Weights of a small transformer language model.
Size: 9 layers, vocabulary 6529, 18.7M parameters.
Each number is 128 + 32 x the weight over its row's rms, rounded and kept within 0 to 255. Layers, rows and columns count from 0. The size above them is the row's rms in percent of the matrix's.

# layer 3 attention output, 384x384, rms 0.0614, rows 236-289, columns 0-127
size [105  95  98 108 101  93  98 102 100 110 106  96  99  97 102  98  96 100 101  97 103  99  96  90 100 106 105 108  97  97  97 105  96  98 103  98 104 107  93  97 103  97 101 103 104  97 106  94 103 100  97 104  95 110]
[[ 89  76 150 125 161 115 153  85 148  70  75  50 175 196 135  71 142 165 125 183 139 123 163 107  86 167 115 142 173  95 156  97 104 108  74  56 170 188 103 205  82  90 145 152 164 134 144 174 158 101  95 157 159 127  73 170 103 127  89 150 133 162 131  89  49  59 126 149 152 109  92 108 165 126 112  99 114 141 121 129 166 160 152  91  87  97 155 111 146 121  83 164 147 171 165 123 113 134  43 158 152 100 230  94 115 139  98 117 124 148 138 101 108 123  67  83 137  83 214 128 133  93 147  90 113  21 101 122]
 [132 144 136 128 141 160 113  84 129 120 114 172  89 106 120 100 145 161 147 119 112  72  87 101 160 178  85  75 129 109 146  71 196 118 112 102  56 142  93 142 125 195 139 108 166 110  99 125 102 193 146  78 153 143 126  82 158  78  73  91  70 101 167  93 106 140  99 125 123 183 167 119  78 126 166  75 140  73 152 137 153  88 175 154 107 155 110 147 131  87 110 149 108 116 127 125  77 185 163 128 110 111 130  64  98 119 155 140 159  96  80 111 141 116 174 113 102 144 156 138 106 160 109 161 126  60 167 110]
 [134 169 141 146  78 126 132 135 144 159 245 121 120 136 130  98 165 134 103 129 146  76  84 165 160  88 152 252  85  97 118  94 156 129  80 115 144 144 116 126 125 111 134  89 142 186 166 143 146 126 129 164  73 132 192 174 147  59 178 129 162 182 115 119 202 114 114 175 174 123 164 143 102  81 131 113 115 194  55 108 128  73 179 173 159 166 127 156  98 122 119 190  94  98 128  86 119 134 162 144 121 121 116 104 158  89 141 169 149  71 115 106 159 170  70 105 141 127 129 141 105 129 111 125 125 122 120  81]
 [135 112 193 131 111  88 141  91 127 183 179 141 127 126 151 135 103  68  69 122  97 122 125 106 130 120  80 159  88 112 143 117 131 159 119 104 136 146 138  91 132  88 124 119 181 105 152 141 163 133  96  70 120  80 207  93  98 153 177  85 138 145 185  84 128 123  98 108 155 154 130 110 136 151 178 107 145 137 118 138 112 132 134 107 201 105 151 111  80  88 111 163  97 144 124 129 111  98 136 123 134 204 173 140 118 123 137 107 171 175 155 145  98 167 110 214  80  49 126 123 115  88  64 118  98 198 140 125]
 [114 135  76 101 137 115 142 125  72 101 179 105 117 163 116 128 120 170  74 108 126 164 134  85 134 129 164  49 152 139  88 131 197 112 117 147  75 109  95  75 118 121 194 165 113 149 124 127  78 163  62 104 151  69 127 140  87 107 102 162 166 140 164 157 144 128 166 187  91 197 118  88 141 167 161  64  71  99 104 142 152 107  93 110  84 135  92 153 172 132 116 136 180 145 118 113 139 152 117 100 151 123 116 136 135 109 164 149  98 164 121  86 105 128 117 105 135 141 134  65 135 133 165 141 208 144  85 121]
 [145 149 127 132 102 193 142 127 163 155 131  86 124 152 104 140 131  78 155 125 119 150  42 156  86  37  75  59 149  86 123 130 109 143  98 108  93 149 148 122 106 101  78  83 155 167 130 128 192 120 129 168 104 101  83 157 138  97  97 175 173 111 119 130 123 117 173 119 143 100 109 106 142 159 149  86  98  87 134 114 142 143 184 119 143 114 131  82 151 107 145 138  79 122 152 149 138  75  74 117 156 181 134  81  94 133 134  83 106 144 168 135 112 184  79 161 169  86 130 197 136 138 123 113 124 175  95  76]
 [ 88 114 129 129  68 157 162 160 140 144 170 100  76 143  99  81 150 149 136 155 120 147  57 132 140 193 137 155 122  87 131  93 128 124 136 138 165  96 102 133 120 127 119  68 128  71 138 122 140 148 210  99 141 106  99 117 155 128 108 153 147 136  82 168 172 164 156 134 161 100 143  66  97  69  99 213 138 113 122 106 135 117 118 178  73 117 133 166 127  95 111 133 103 184 108 106 116 128 154 196 134 146 113 149 158 139  88 102 155 180 133 115 110 185 171 160  91 164 181 181 136  92 116  70 109 129 118 108]
 [164 119 113 122  81 138 221 172 168 167 171 148  92 183 117 136 156 144 135  99 162 112 124 157 126 152  49  92 119  96 149 126 109 144  75 122 124 171 155 139  85  80 180 119 108 101  80 102 110  64 108 100 182  81 201 170 143 128 119  67 129 140 173 133 121  89  92  99  92 116 180  84 167 126 141 116 136 139 125 140 132 172 154 185  81 137  59 144 181 141 120 132 134 105 102 149 153 148 205  42 159 122 129 127 131 147 112 113 133 110 135 180 108 135  91  92 187  39 138 168 142 198 197 162 162 166 150 156]
 [114 157 182 136 187 122 112 161 115 148 188 142 130 125 217 124 171 173  49 138  74 101 136  62 100  52  97 175 105  98 167 126 134 132 158 110 134 110 132 165 132 139 151 135 102 112 204 102 102 117 102 126 135 110 119 157 100  64  98 164  99 106  75  90 185  52 112 135 148 155 152 150 147 169 150 109 102 165 141 110  90 159 206 147 143 165 103 133 140 118 101 117 121 180  99 123 126 151 165 131 114  80  91  81  98 129 141  85  96 125 185  96 126 202 171 125 150 141 136 148 141 137 188 139 106 118  91 112]
 [140 127 109 134  80 142 141 111 104 154  97 134  76 108  65 187 157  80 101 131 147 103 138 130 165  84 162  94  95 201  97  81 107 108  76 139 133 149  35 103 108 137  65 178 107 155  91 141 103 123 138 115 129 160 159 128 121 119 158 124  95 126  86 180  90 111 182 188  84 112 130 174 125 157  69 154 127 113 167 121 162 167 161  73  86  99 112 120 160 148  97 123 148  87 137 118 163 159 121  80  77 175 131  86 113 127  79 135 130 139  84 187  83 104 176 170 113 136 115 212 102  74  59  90 135 149 149 134]
 [145 131 125 113 147  93 122 140 125 118  94  94 133 174 127 122 182 144 139  96 105  93 124  94 101  65 144  93 114 106 131  81 108 140 158 120 116  93 160 173 137 144 113 116  93 122 123 170 145 153 137 177  95 150 139 126 128 126 159 147  67 147 148  97 184 116  81 113 192  52 128  37 152  97  82  91 111 149 187 109 126 103 108 123 127  74 113 115 103 142 154 140 161 154  96 173 174 143 124 157 103 121  92  78 143 124 168 118 116 113 165 179  92  72 168 153 161  95 123  93  89 146 122 126 130 187 113  99]
 [114 159 135 155 112 104 162 182 144 138  95 111 114 107  89 150 178 120  63 144 124 156 100 103  81  82 188 196 100 201  67  85 124 158 176  85 115 131 128 129 142 100 140 153  85  72 198 116 104 176 116 135  94 145  80 158 130  95 133 137 131 125 140 118  51 149 171 151  68  41 187 153 157 123  75  86 124 164 151 154 183 159 124 194 146  82  97 114  97 116 143 115  76 146  92 130 141 111 120 141 140 109 110 159 147  95  80 103 150 147 128 152 140 100 184 105 117 177 132 101  77 121 125  90 124 207 115 239]
 [ 99 143 105 157 162 104 114  84 138 153 128 180 112 105 196 103 152 136 152 195 173  80  78 101 108 120 100 122  87  70 125  94 114 120 133 153 199 156 117 125 144 125 113 152 163 202 183 106 171 143 137 211 152 148 115 102 145 133 174  88 170 124 129 129 150 158 118  71 133 193 160 169 130 101  61  76 185  72 120 165 145 100 172  76 139  96 137 145 126  97 139 138 133 146 147  71 116 137 111  78 169 132 158 159 115  97  99 113 210 138 105 104 149 125 128  75  92 121 201 143 139 136 101 131 122  96 118  51]
 [194 131 149 141  96  78 128  96 150  99 128  91 116 217 111 115 163 130 215  90 110  93 111 139 138 135 139 131 150 187 139 163 128 170 101 191 106 126 147 128 140 162 101 125 108 150 180 170 114  86  96  99 127 144 112 135 132  89 151 194  90  32 157  95 130 199 126 133 118 136 101 127 118  95 133 136 146 136 111  64  91 124 149 148 128  94  82 144 107 116 177  82 162 150 129 137 140 139 186 120 128  80 181  79  90 185 116 165  78  60  94 136  93 118 141 159 168  67  64 101 122 122 121 118  80 131 111 126]
 [152 145 166 114  88 175 112 125 124 122 132  59 138 132 168 155  60 135 114  96 117 125 120 179  63 152 124 135 145  84 156  90 102 137 136 178 131 166 108  73 186  89 143  96 105 139 147 103 157 152 149 113 122  98 149 144 126 166 140 151 159  96 129 150 128  69 135 100  94 141  80 110 223 118 141 139 139 152 121 122  81 137 130 109 160  94 127 186 121 129 126 161 121 100 175  31  93 128 124  80  94 128 103 166 192  97 123 110  84 143 168 135 158 112 109 167 165 112 130 177 172 133 143 127 145  80 137 114]
 [137  61 146  99 127 164 142 144 127 133 152 131 105 148 128 135 107 117 114 122 123 105 185 122 133 125  70 159 226 115 152 147 109 175 191 153 172 110 111 161 191 138 185 109 165 163  89 143 200 217 110 123 135 160 104 136 105 125 171  85 170 114 188 150  81 142 105  47 114 124  86 150 104  73  92 128 137  56 183  82 119 151  90 108 156 114 211 163 145 167 130 167 135  76 130 158 134 104  73 148 146  72 139 130 159 128 163  97 106 154 127 129 131  72 218 137  94 106 168 115 132 122 110 152  29 109 103  72]
 [202 134 125  82 143  63 111 142 171 142 114 121 109 138 147 147  64 111 110  88  96 143 131 123  98 135  66 129 123 129 139 131 104 158 110 134 159 169 170 181  59 144 109 113 111 125 164  98 129  76 175 164 102 121 142 144  90 129  72 151 126  98 156 152 168 115  91 137 135 115 178 203  94 127 201 144 138 132 125 174 160 136 109  57 140 151 171  90 105 113 146 104  82 137 144 139 121  98 113 179 155 153 134  93 118 181 164 173 139 115 104 111 177 131 107 139 164  78 123 130 108 165 125  96 136 140 185 105]
 [116 131 143 179 162 170  97 105 182 129  67 125 154 179 130 120 122 120 118 148  71 103 120 126 190  92  84 100  93 127 133 111  95 103 169 152 155 155 165 107  60  78  92 131 150 113 117 138 113 137  84  86 180 137  85 128 110 134 170 125 110 173 156 129 130 160  75 192 107 119 147 134 135 148 159  64 151 149 141 160 129 113 112 129  80  68 142 170  94 217 109 148 165 134 180 170 121 126 127 130  60 138 122 147 121 135 126 216 170 131 124 127 182 124 119  82 142 178 142 156 152  94 138 119 126 138  90 110]
 [155 138 175 147 122 117 123 131 105 122 118 115 186  99 192 101 168 166  73 148  34 109 136 134 119 176  34 130  80  91 104 159  76 148 128 174 120  90 113 222 111 138 167 119 162 211 151 129 149  99  96 129 142 132 177  72 184 147 160 153 156 114  45 116 152 115 133  77 157 116  96 101 154 105 131 126 116 152 142  94 173 109 142 120  77 166 157 178 169  88 106 147 110 123 167 113 160 117 144 145  82 132 182 112 102 180 129 112 140 165  89  81  97 127 168 110 121  76 153 141 121 122 147  90 148  27 141 144]
 [ 99  89 126 127 191 125 105  85 111 128 120 116 138 192 156 156  80 103 109  75 190 131 108  76 140  71 210  86 124 101 129 126 170 170 166 136 142 118  57 173 117 158 135 109 187  97  63 137 156 130  67 166 118 127 167 116 159  98 136 174 162  96 144  87 137  84 143 107 111 167 145 125  92 190 127 111 133 150  72 138  74 125  83  95 112 165 157 119 154 131 153 164  95 130 157 131 107 119 106 157  86 128 154 170 101  83 100  89 144 117  74  80 143 124 144  85  70 100 154 132 119 179 117 113 165  94  65 149]
 [104 141 109 132 132 134 145  92 180 201 157 112 147 162 164 147 199  89 148  89 183 186 140  96 128 116 119  89  89 162 112 157 133  94 127  99 131  65 147 143 167 193 112 113 198  83 133  74 135  98 131 116 143 121 168 126 100 164 136 145 104  68 105 158 102 114 144  46  87 121  64 123 134 113 142 173 111 168 141  10 177 109 148 132 125 132  92  56 104 142 107 130 121 164  99 147 116 142 175  72 131 153  86 101 129 127 102 135 152 116 101 176 105 161  86 118 157 164 132 109  67 105 107 160 143  86 197 110]
 [ 85  99 118 199 128 132 132  73 136 167  85  62 101 106  75 180  87 121 115 139  74 143 149 154 101 207  59 137  90 162  90 118 115 126 105 110 101  84 140 133 159 103 164 116 124 132 194 193 107 113 143 186  96 133 120 178 136  76  72 130 132  63 155  95  90 134 113 101 114 101 182 146 168 151 137  98 147 120 138 175 148 133  95  96 123 184 132 173 169 111 202 125 140 127 144 127 111 162 137  96 121 133 119  78  66  73 193 112  80 134  91 109 125 151  96 135 104 160 150 175 101  97 141 123 121 203 119 154]
 [ 80 164  41  91 144 171  90  82 155 190 139 120 172 122 121 145 141 123 120 118  91 156  67 146 128 109  43 199 178  63  17  98 100 164 165 130 127 116 114 119 136 109 124  50 153  84 109 123 181 107  51 136 133 109 114 146 131  75 161  88 127 243 157  93 145 137 134 162 150  94 176 156 139  99 116 115  96 182 129 115 150  73 175 103 164 114 111 142 159 114 109  94  72 195 117 195 109 109 172 103 105  98 167 123 115 123 117 143  76 179 138 184 153 118 100  97 130  82 151 125 149 119 113 167 104 118 153 154]
 [141 145 141  46 138  84 225 110 149 136 139 111 117  92  88 133 113 103 105 117  98 145 149 104 128 114  64  78  74 147 159 120 132 105 116  91 114 102 186 151 144 130 141 117  22 173  48 139 113 121 136 139 136 132 156  89 175  83 115  68 124 140 137 127  77 133 115 109 128 171 172 105 128 103 125  97 205 169 122 124 114  77 164 159 105 146 149 114 162 152 129 137 130 113  74 116 120 195  97 135 119 163  84 151 142 145  93 168 121 172 142 155 181 125  79 101 194 112 149  81 144 131  89 148 151 125  97 124]
 [106 109  74 135 125 128  47 172 187 206 118 149 110  82 170 130 108  87 116 178 139  62 105 142 150 126 104 109 170 129  33 101  92 104 109  95  89  91 184 186 123 179 117 103 134 138 139  85 108  93  76 107 103 171 109 193 107 144 118 135  84 121  31 122 100 153 210 120 158 111 142 129 127 164 151 130 144 126 162 145 144 118 192 145 125 116 107 121  76 173 141 151  81 139 142  65 111 133 135  84 144 122 216 148  96 120 203 195 106 173 168 176 149 157  81 135 167 106  75 130 102 102 117 147 149 137 124 110]
 [146 162 136 106 173 146 170  87 142  82 118  64 155 125  58 170 140 153 141 127 100 129  93 137 129 128 182 165 163 119 145 147  99 162 141 126 103 194 122 103  68 186 142  56 124 144 132  97 110  88 171 123  92 162 131  97 122 154 164 156 182 139 173  91 117 173 143 169 149  97 100 108 101 144 145  99 108 177 135 188  46 102 105  96 200 114 130  52 132 127  99 185  59 121 189 100 140  94  60  71 144 145 120 135  97 155 142 134 165 129 154 111  76 134 140  90 105 100  94 122 120  88 135 198  90 155 149 121]
 [111 103 102 137 131 205 150  88 179  69  37  87 119 133 141  90  89  52 114 152  96 140 129 159  88 119 170 163 197 109 114 176 108 126  85 105 143 115 131 136 139 144 195 153 128 167 106 125  97 122 119 152 164 118 105 148  87 133 169 152 175 138 124  39 156 138 169  51 187 147 194 152 181 156 138 178 110 174 124 118 101  89 101 162 149 173 189 109 145 128 156 139 210 163 105 147 158 153 221 129 140 116  75 118 154  88 143 162 151 179 113 152 138 100 106 134 132 217 121 141 130 115 128 141 153 194 206 132]
 [130  94 175 130  84 127 134 111 142 140 111  95  98 144 116 129 131 152 119  80 108 130  73 166 177 154 119 103 138  94 101 118  71 176 130 147 144 132 153 115 132 100 204 126 115 135 117  86 129 102 189 100 155 114 141  57 146 137 110 122 199 142 158  76 154 144 166 180 171 119 122 111  81 110  58 127 112  13 147 132 104 132 132 101  98 148 113 209 122 136 193 117  63 162 192  93 183 125 142 106 156  66 100 118 130  62  73  94 123 143 137 122  82 203 162  91 104 148 102 116 141 124 149  18 168  83 105 176]
 [142 114 132  76  83  50 150 146 155 112 134 126  96 135 151 130 159 110 119 100 125 119 116  64 104  62 139  89 125  93 153 133 126  94 135 129  42 165  94 105 105 117 107 132 139  67  61 150 153  91 131 155  69 165 149 104  83 189 141 148 136  89 114 131 157 134 121 176  42  82 119 104  78  93 135 135 195 170 127 169 115 161 151 149 146 102 102 100 170 112  96 170 171 185 138  80 109 127 177 192 122 121 135 138 160 185 105  81  81 169 141 152 127 135 161  53  66 162 204 164  76 103 118 122 117 137 150 135]
 [131 101 146 193 129 119 134 152 158 185 108  97 111 155 143 151 147  78 149 140  88  85 184  85 142 166 191 157 169 124 134 139 178 143 255  83 166  69 107 117 122 157  75 111 101 129  94 105 135 108  82 118  83 118 143  92 102  69 158 134 112  93 136  85 128 142 159 151  55 184 136 220 158 133 144  55 136 124 108 129  87 174 133 110  81  66 162 172 135 136 150 127 122 133 141 148 129 144  30  76 155 162 121 120  80  55 153 132 129 121 124 176 120  60 131 152  57 110 146  91 101 106 142  73 122  87 137 117]
 [139  71 104 123  99  90  60 131 171 177 115  96 123 101 139 151  57 125 154 103 141 165 155 151 126  27 193  79  92 165  98 132 106 132 112 115  65  75 131 111 143 121 194 102  74 156 158  99 180 109 195 143 187 140 141 112 127 120 146 141 100 142 135  85 105 149 135 167 106 196 104 219 139 130 156 129  74 120 154 104  83 136  67 119 108 133 150 140  71  90  86  23 199  69 133 112 159  99 105 104 135  83 108 137 156  88 152 169 133 135  34 178 189 144 106 117 103  96 183  96 135 119 110 134 115 121 166 140]
 [ 93 155 111 108  79 118 126  91  85 133 128  99 212 188  92 115 106 164 131 131 116 139  95 115 130 140 149 115  88 109  92 191 132 112 125 121  64 108 108 141 177 132 109 170 126 142 193 134 106 107 164 122 185 138 137 143 164 130 108 142 184  88 133  50 104 147  91 130 125 132 113  81 151 122 121  99 118 129 164 143 125 108  78 152 178 155 180 166 124 168 120 154  46 150 115 129 160  71 133 205  94 143 188 152 147 138 114 119 131 147 133  51 148 131 115 155 167 129 158  45 200 121 114 232 126 140 195  51]
 [142 122 120  69 113 182 141 198  82 177 108 146 160 101 106 135  51 183  98 172 152 141 141 182 128 106 125 128 113 167  74 152 156 180 102 113 143 132 143 132 165 138 137 168  88  94 115 103  59 158 183 121 150 129 136 193 123 188 181 138  76  73 160 165 183 112 123 123 129  81 132 143  82  79  76 140 133 195 124 105 160 121  86 131 155 132 126 155 102 115 186 116  58  95 182 148 155 141 108 136  88 140 167 113 118 150  75 168 119 183 134 113 136 156 101 112 136 124 134 106 149  87 147 103 162 102  88  96]
 [ 95 157 129 146 109 109 153 174 115  89 101 120 168 123 155 107 106 176 126 154 194 114 128 159 180  80  82 129 152 194 157 124  91 129  88 177 124 146 104 143 123 160 134  48 176 123 157 143  90 139 127 137  86  98  80  84  99 130 148  79  44 143 154 114  82 148 131 111 138  87 144 131 154  62 182 106 202 122 167 107  88 160 195 116 134  98 209 100 173 158 107 114 154 148 138 107 143 111 106  96 117 123 136 178 148 199 143 194 105 115 109 119 176 182  97 119 176 131 113 157  62 112 145  30 151 142 117  97]
 [139 215  75 117 100 112 127  95  41  95 127 112 156  81 200  81 171 210 149 105 170 162 113 147  83  91 162 107 135 154 136  98  74  26  99 143 131  97 169  51 102 159 147 192 141 175 102  95 130 165 125 144 137  99 149 142 139 138 170 101 113 116  79 144 166 122 161 115  99 107 117 108 128 111 151 123 107 174  82 107 115  64 131 102 118  37  69  97 142 195 172 185 131 171  69 102  92 139 128  95 122 102 133  86 136 171  98 143 151  91  96 166  96  82 148 128  95 131 213 123 111 145 145  89  87  91 110 126]
 [175 104 125 175 141 187   9 139  88 114 126 135 129 165 173 106 123  61 141 155  97 141 139 126 135 109  70 174 116 125 106  97 120  81 139  73 182  89 143 173  67 139 134 169  90 135 143 175 123 108 133 108 134 142 131 151 116 167  89  98 116 101 100 139 133 136 109 128 123 135 103 100 182 173 120 182 171 152  72 122 160 152  48 108 156 130  88 158 219 161 129 108 111 147 127 126 132 101  94  91 154 133 105 154 115  85  85 105 123 106 151  83 110 165 129  88 123 107 146  90 100 141 143  62 121 157 101 111]
 [161  83 171 128 141 137 170  56 101 138 103 171 152  81 184 155 139  98 135 155  91 156 164 103 157 121  92 135 141 102 104 114 124 167 152 137 150  78 143 142 121 194 139  67 105 135 146 117 137 151 121 135  84  93 119 117 112  56 103  73 103 134 162 108 149 169 133 141 157 100 119 128 150 108 142 170  86 141 108  76 170 114 172 129 119  20   4 119 202 123 102 107 161 181 107 129 119 132 169 105 129  93 116 101 123  98 129 132 120 177 126 148 162  96 160 173 138 112 142 198 125 113 129 145 110 156 152  42]
 [161 143 136 187 183 138 139  47  56  84 216  99 123 142 160 109 161 146 136 107  59 162 161 103 140 165  93 127 111  80 147 146  91  72 130  85 133 148 144 150  41 135 102 127 132  63 162  98 156 116 118 141  96 112 164 122 129 137 145 189 102 111 135 153 145 126 119 105 150 192 167 123  98 128 201 145 125 222  70  57 208 106 118 142 173  87 196 158 140 162 149 148 149  86 181 147 119 150 113 120 194 128 108 137 131 129  93 157 194 101  92 165 145 131 142 172  98 206 129 144 147 109 166 162 173 151 145 117]
 [ 98 134 161 175 110 119  73 100 113 128  55 130 172 198 117 120 133  75 153 101 192 117 127 137  99 130  63 110 118 164 190 165 128  90 156  59  21  99 122 157 162 102 146 151 111 129 120 142 185 127 133 101 123  89 112  98 120  88  71 130 114 188 143 113  66 104 174 167  65 127 125 105 154 143 167 161  97 134 162  87 112 148  86  94 114 175 170 122 136 164 144 206 182  74  53 159 139 135 160 104 129  78 173 143  98 131 185 100 171 161 158 134 116 137 137 110 112 153  79  76 125 165  83 180 196 171 139 192]
 [118  45 159  93 187  96 136 109  61 105 142 124 131 114 170 113 159 107 169 110 137 113 100 120 121 142 122 183 171 104  98  78 128  98 135  97  89 172 135 113 149  87  99 108  91 106 159  96 197 157  97 105  99 170 149 127 124  92 170  84 146 112  94  62 224 124 164 130  96 123 139 148 121 150  62  86 147 115 135 156 178 104 171 156  86 170  98  64 177 194  84  94  92 136 117 101 138 205 147 125 145 164  56 118 120  88 128 145  85  61 126  90 188 128  79 156 104 144 147  93 129 125  93  78 125 126 188 139]
 [140  95 137 154 138 108 149  65 149 147 108 156 162  73 175 171  97 116  80 180 112 120 139  90 128 122 146 116 184  92 127 165 168 149  91 107 112 144 108  79 131 136  95  88 124 138  93 152 138 124 110  68 193 204 144 207 139 131 121  89 126 143 111 143 174  83 169 102 147 139 158  77 169 115 145 121  96 159  75 149 108 100  82 178 108 125  86 166 130 114 125 138 160 124 133 149 140 148 141 104 137 183  72 123  89 127  86 150 110 159 140 162  81 102 124  96 188 171 120 118 138 119 135 113  78  78  81  83]
 [168 184 124  97 101 157 142 121 132 174  60 131 110 107 120 131  79 211 142 113 112 110 149 193 124 143 160 140  43 171 121 121 152 126 155 172 139 129 163 150 168 139 101 138 109  65  96 123 183 111  73 176 123 136 138 150 184 141 127 131 108 165 148 160 167 112 120  73 123 119 124 104 150 208  90  90 154 150 136 123 139 147 170 120 124  92  67 129 119  96 209 163 138  94 159 143 181  88 116  87 135 154 130 130  54 105 153 119  97 114 160  88 138 142 123 153 105  98 134  90 161 151 129 175 117 169 144 110]
 [241 116  86 125 103 140 122 189 135 160 173 165 129 138 120 163 151 159  75  99 130  76 111 173 144  95 116 175 158 162  90 124 193 133 141 130 175  57 112 162  93 137 134 104 120  98 163 143 130 152 105  82  53 130 132 131  96  96 143 181 139 101 185 125 169 133 101 154 141 121 147 166 150 126 120 123 121 120 103  76 123 128 103 150 182 128 125 156 168 168 169 106 176 198 151 103 182 159 194  96 151 125 166 141 137 212 108 152 170 114 123 140 110  71 173  34 148 119 160 144  81  96 141 189  94 155  97  97]
 [105 162  46  97 103 104 107 103 179 130 138  49 134 183 119 165  88 158  82 143  80 105 153 103  68 127 145 100 104 132 140 142  60 142 110  70 136 147 145 132 100 177  79 103 123 114 114 123  66 117  99 131 156 118 188 130 104 178 103 130 163 155 105 135 135 107 151  94 124  65 140 138 128 128 143  71  57 179 121 150 169  76 154 125 146  77 186 130 151 120 174 157 213 105  97  47  76 125 122 141  79 130  80 139 106 160 116 205  87 114 151 130 126 108 123 134 153 116 171  90 146 195 141  98 156 111 128 129]
 [ 89  74 127 210  89 172 170  82  72  93 107 189 167 185 137 152 159 128  96 153 123 139  88 170 131 156 139  72 130 197 171 166 121 170 184 141 100 115  54 132  90 134 119 172  84 110 113 110 177 105 127 137 106 133  82 186 127 124 171 136  86 131 198 108 147  91 175 188 141 101 117  67 141 150 104 113 119 128 130 205 167 115 150 121 148  76 159 140  81 150 131 153 152 121 151 166 121 127 130  84 117  88 162  86 181 174 117 121 155 207 101 160  54 145 134 161 128 187 150 114  86 121 159 122 176 207 159  91]
 [ 49 141 130 106 173 100 106 181 156 128 151 139 155  72 120 184 166  21 142 102 132  69 118 152 140 127 135  90 147 145  87 176 150 162  80 147  93 166 131 192 155 132 117 126 119 136 124 127 133 117 146  92 102 103 157 171 147 165 148 204 186  85  82 159  97  19 170  87 117  70  88 162 166 170 110 118 145 107 104  86 120  88 137  97 164 198  76 112 139  92 139 111  96 148 147  88 110  87  91 118 160 131 149 127 101 173 140 175 110  85  69 157 125 107  98  81 125 150 151 193 122 119 125 104 160 153  84 122]
 [150  81  87  82 167 100 105 120 176 113 129 133 130  98  97 153 138 134 134 228 126  55 121 109 196 147 159 117  98 140  67 112 106  99 136 175  90 107 108 110 129 116  53 131 134 158 142 115 113 203 121 104 140 149 204 130 132 128 118 203 118 139 157 107 151  92 184 100 137 194 136 123 106  52 154 107 164  80  97  81 136 108 132 126  84  90 112 114 122 143 136 137 125 138 128 116 148 170 101 158 123 130 140 123 164 129  87  94  66  79 138 161 148 157 139 114 150 114 139 109 151 149 118 140  84 120  92  82]
 [143 101 133 107 140 101 201 126  97 125 146 142 152 144 143 160 160 114  54 171 103 182 119 111 157 145 158 110  87  96 160 172 175 149 107 153 125 104  89 106 124 160 175  86  86 161  70  82 109 150 122 104 140 142  34  70 166 164 134 173  76 103 157 158 100  87 170 162 124 141  88 181 134 127 149 156 175  69 132 108 143 110 134  81 110 156  91  15 183  40 185  82 186 113 131 132 184 146 132 100 158 111 136 144 119 109 117 129 114 156  97 154 128 136 118 179  39  50  61 141 129 165 119  35 114 180 133 165]
 [ 77 162  97 124 117 121  59 147  80 131 142 134 129 102 197 107  99 104 121 147 152 152 156 151 126 100  91 139  88 134 120 193 191 144 117 171 188  71  96 156 112 114 121  63 124 151 106 172 107 138 138  84 173 178 167  70 174 140 143 133 142 159 141 171 140 170 116 107 150 124 177 149 160 149 107 150  67 132 132  65 169 138  85 175  92 136  97 172 120 158 143  90 112  97  71 101 168  60  53 156 142  98 116 125 183 120 159 133 119 137 162  99 155 153 117  77 147  33 118 136  73 125 123 122 135 194 105 119]
 [127 129 141 108 117 171 121  50 101 154 145 122  70  96 124 107 121 107 176 155 140  72 114 105 155 169 119 185  60 122 147 114 186  78 122 127 147 121  83 151 180 153 130 122  75 170 140 181 153 132 156 132 146 175 169 150 113  99  98 152 115 188 157 113 151  99  91 140 117 129  47 172  18  90 209 133  90 162 182 168 166  85 149 117 136 126  78  95 108 101  72 130 157  90 111 135 134  93 158  94 152 180 160  73 160 116 120  88 146 125 118 131 125 113  81 182 132 107 121 162 119 126  99 111 119  89 199 123]
 [122 118 119 181 126  84 157 136 152 117 141  72 170 117 122 224  67 173 136 103   5 106  55 127 146 157  74  94 118 115 127 138 166 119 168 149 131 136  98 110 114 102 120 153  85 177 102 171 146  66  95  91  93 136 121 190 122 131 132 110 157 157 143 108 122 197 104 142 101 103 167 136 185 143 130 151 120 152 137 127 166 100  74  94 120  74 142  81 165 135 162 170 142 133 142 132 119 184 122  98 138 108 129 121 124 153 150  21 178 136 119 119 194 171 143 119 130 133 136 157 106 142 188 152 163 198 168 150]
 [138 118 161 166 127 124 122 163 136 172 150 105 115 127 102 188 124 154 128  67 136 132  94 162 126 180  56 176 154 151 140 158  79  79 154 169 110 161  78 134  88  86 132 170 159 118  97 125 155 142  93  95  84 177  63 167 148 144  97 103 115 133 184 123  93 163 201 166 181 100 140 121 115 119 144  62 144  95 144 131 181 149 127  94 124  90 163 176 178 179 164 168 133 134  90 159 115  95 126 112 130 166 208 123 128 190 162 142  64 113 145 115 146 111  80 112 141  89 186 135  80 130 123 186 155 145 123 172]
 [142 143  90 112 153 148 124  75 114 139 118 146  68 202 167 148 149 117 158  97 113 152 119 147 109 101 125 134 118 104 220 116 146 130 184 114 125 115  97 109 166 117 127 146 141  66 190 178 144 100 158 184 113  97 118 190  81 113 127 182 122 157 122 160 113 128 132 106  99 131 126 175 123 115 194 118 100  92 136 140 116 146 137 136 149 110 140 145 180 168 132 122  48 133 136 208 152 204  76 122 115 141 133 153 131 142 138  82 169 133 128 122  66  97 141 110 159  94 109  75 125 185 193 117 143 150 117  89]
 [112 150 146  75 136 126  90 150 128 189 184 141  92 186 147 147 155 168 149 138 151 129 155  56 110 129 151 141 125 149 149 101  92 171 211 157 190 140 128 171 128 139 118 116  47 141 126 157 175 124 130 119 133 171  99 136  89 104 165  96 172 134 116  96 154 145 167 126 127 148 157 124 162 142 137 186 128 158 115 107 177 118 134 213 109 121 169 172 113 144 185 212 128  74 102 142 132 157 113 174 159 105 159 113 130 167  74 125 111 132 109  78 108 196  69 146 169 121 118 213 113  73 147 134 104 128 112 113]]